Weights of a small GPT-style language model, trained from scratch on English Wikipedia.
Size: 10 layers, 3 heads of 32.
Training: a variant of SOAP for these matrices, 94M tokens, 6495 steps.
Each number is 50 + 12 x the weight over its row's rms, rounded and kept within 0 to 99. Layers, rows and columns count from 0. The size before them is the row's rms in percent of the matrix's.

# down: layer 6 MLP down (transposed), 384x96, rms 0.186, rows 214-220, columns 0-95
# up: layer 6 MLP up, 384x96, rms 0.182, rows 215-221, columns 0-95
down214 095:39 67 31 30 42 40 67 45 31 50 60 63 54 71 35 20 43 45 44 42 42 51 48 59 53 49 54 32 40 60 35 54 52 67 47 44 52 31 48 55 44 57 35 61 51 68 41 56 37 48 45 60 52 65 36 33 52 41 59 41 47 51 75 47 59 47 32 75 43 71 54 44 70 60 38 48 37 62 39 28 46 64 41 58 47 46 73 60 59 65 29 42 47 58 34 58
up215 089:46 35 43 42 51 40 44 53 64 57 33 37 69 51 46 55 55 39 57 28 69 33 47 74 31 64 43 28 53 62 66 55 66 60 49 42 62 59 44 53 45 50 55 53 56 32 60 47 68 50 73 41 60 45 61 46 68 37 46 53 45 29 60 67 50 54 44 33 64 63 81 82 75 54 63 58 74 64 41 62 43 37 53 56 60 53 51 55 51 47 58 46 54 54 48 58
down215 081:43 57 41 65 54 45 39 52 48 56 44 65 44 39 50 61 42 56 39 68 57 58 41 40 66 51 44 65 51 45 24 66 45 31 30 42 42 54 58 63 43 69 35 40 50 50 41 45 47 54 57 69 51 51 49 58 48 61 38 36 43 50 34 52 32 48 43 51 67 47 44 49 86 62 52 47 34 28 49 32 49 51 62 50 75 62 52 37 53 39 42 40 36 76 85 73
up216 097:59 30 22 39 49 52 62 55 57 58 56 42 40 52 58 30 54 56 42 51 40 50 50 56 57 36 60 62 71 40 55 52 55 19 60 48 63 56 61 63 32 45 58 46 58 42 52 49 57 34 31 23 59 54 30 49 34 53 63 47 37 53 63 33 38 44 60 35 41 45 48 41 69 51 33 43 63 36 63 49 21 60 45 85 44 72 42 55 48 38 51 60 46 59 47 55
down216 103:40 51 50 79 42 52 41 70 33 27 68 43 68 46 36 53 49 57 41 40 49 66 61 38 58 66 59 65 43 39 37 42 60 82 35 63 53 32 66 43 45 68 53 59 43 44 42 55 56 81 50 61 57 43 67 44 51 52 22 56 58 54 40 55 38 45 40 49 58 48 58 30 51 55 65 44 42 67 51 49 48 58 56 21 66 36 45 64 57 48 39 36 39 52 48 46
up217 093:55 21 35 38 10 50 42 33 53 51 26 68 48 50 52 46 53 39 61 55 42 82 45 45 47 52 45 40 48 53 44 38 54 40 47 44 40 56 62 39 46 36 49 67 20 65 53 71 58 45 56 50 64 37 50 41 58 50 52 50 60 39 42 59 42 53 41 60 67 72 35 48 46 58 34 50 54 73 55 60 39 43 44 32 62 74 53 64 45 35 46 48 40 36 56 43
down217 101:49 48 48 43 39 53 53 47 38 37 54 26 56 38 49 38 17 74 29 53 52 56 76 52 50 61 49 63 27 54 36 62 59 41 48 42 57 57 40 70 54 61 36 47 57 69 65 64 60 61 55 39 49 62 40 72 45 43 37 33 37 36 49 42 58 52 72 65 79 41 59 43 54 58 57 51 48 39 36 60 47 48 49 36 41 58 25 43 74 56 44 41 40 61 49 59
up218 135:68 33 67 65 47 63 44 51 40 45 45 50 57 32 50 52 50 48 41 36 65 46 31 60 61 66 57 49 51 75 24 44 41 54 74 41 41 59 26 55 49 47 48 37 53 50 36 35 47 61 45 51 43 61 34 47 46 69 43 43 41 37 52 56 48 43 54 55 55 42 62 37 66 41 55 83 66 30 50 54 84 26 51 46 59 45 46 42 43 75 64 49 37 53 49 59
down218 086:47 51 37 50 57 43 48 53 65 76 41 42 38 51 61 41 63 38 60 66 48 70 56 42 41 39 46 31 33 44 58 54 61 50 36 53 38 45 53 46 42 46 47 52 50 54 74 71 36 42 57 38 75 53 80 48 42 52 74 77 55 53 70 55 59 52 60 46 29 55 57 47 39 33 36 24 58 65 41 48 38 68 69 50 34 53 38 48 50 49 48 51 66 42 41 29
up219 118:31 51 47 57 45 58 64 45 63 33 57 47 32 35 54 44 54 43 68 50 54 30 42 40 36 40 54 49 53 69 49 74 35 67 61 40 58 52 60 59 54 53 35 31 34 64 51 47 32 51 42 63 49 31 67 68 50 46 49 60 65 50 63 56 42 48 41 62 42 52 36 61 39 46 25 44 43 37 29 35 38 42 63 77 22 52 47 31 44 44 37 33 53 43 62 35
down219 117:48 62 57 62 41 63 68 59 56 49 65 66 51 58 43 63 54 65 11 24 54 48 48 49 44 59 59 77 47 57 30 53 40 59 37 39 42 54 36 69 44 37 77 47 46 35 48 39 73 41 57 42 40 53 51 67 61 62 50 30 70 56 58 57 39 46 66 62 52 61 58 55 54 58 35 46 57 57 49 53 55 48 41 36 41 42 51 43 54 54 60 79 38 31 59 41
up220 126:55 73 28 64 54 62 47 57 69 61 67 37 65 74 58 44 59 48 35 46 50 37 55 49 80 29 58 58 53 46 61 59 53 69 45 45 38 50 44 35 56 60 73 62 31 47 46 58 32 19 58 61 61 39 62 45 55 43 57 65 58 40 56 44 79 58 44 29 58 43 39 54 59 43 48 30 45 62 47 56 63 62 55 41 46 64 45 34 48 43 37 61 61 49 46 47
down220 106:67 69 42 35 31 53 54 64 58 69 38 78 64 63 57 43 49 39 57 51 54 44 50 69 75 40 42 60 56 53 68 55 55 50 50 52 39 39 57 31 67 56 62 63 45 39 48 63 55 54 64 66 69 68 47 55 69 44 34 22 35 57 50 33 49 55 51 42 63 42 34 52 64 61 57 56 49 60 45 49 59 52 41 31 53 43 76 61 68 40 38 49 59 31 39 47
up221 103:40 51 39 49 53 40 25 43 63 59 42 55 54 74 49 49 47 66 52 47 58 58 86 40 33 39 38 49 34 55 43 32 29 39 62 47 53 41 61 42 49 51 39 71 57 40 34 50 56 76 67 61 42 44 40 62 33 26 59 61 52 45 61 56 55 52 31 56 39 35 51 48 50 49 46 50 52 60 63 67 41 26 77 56 57 39 43 57 70 69 45 53 65 40 41 42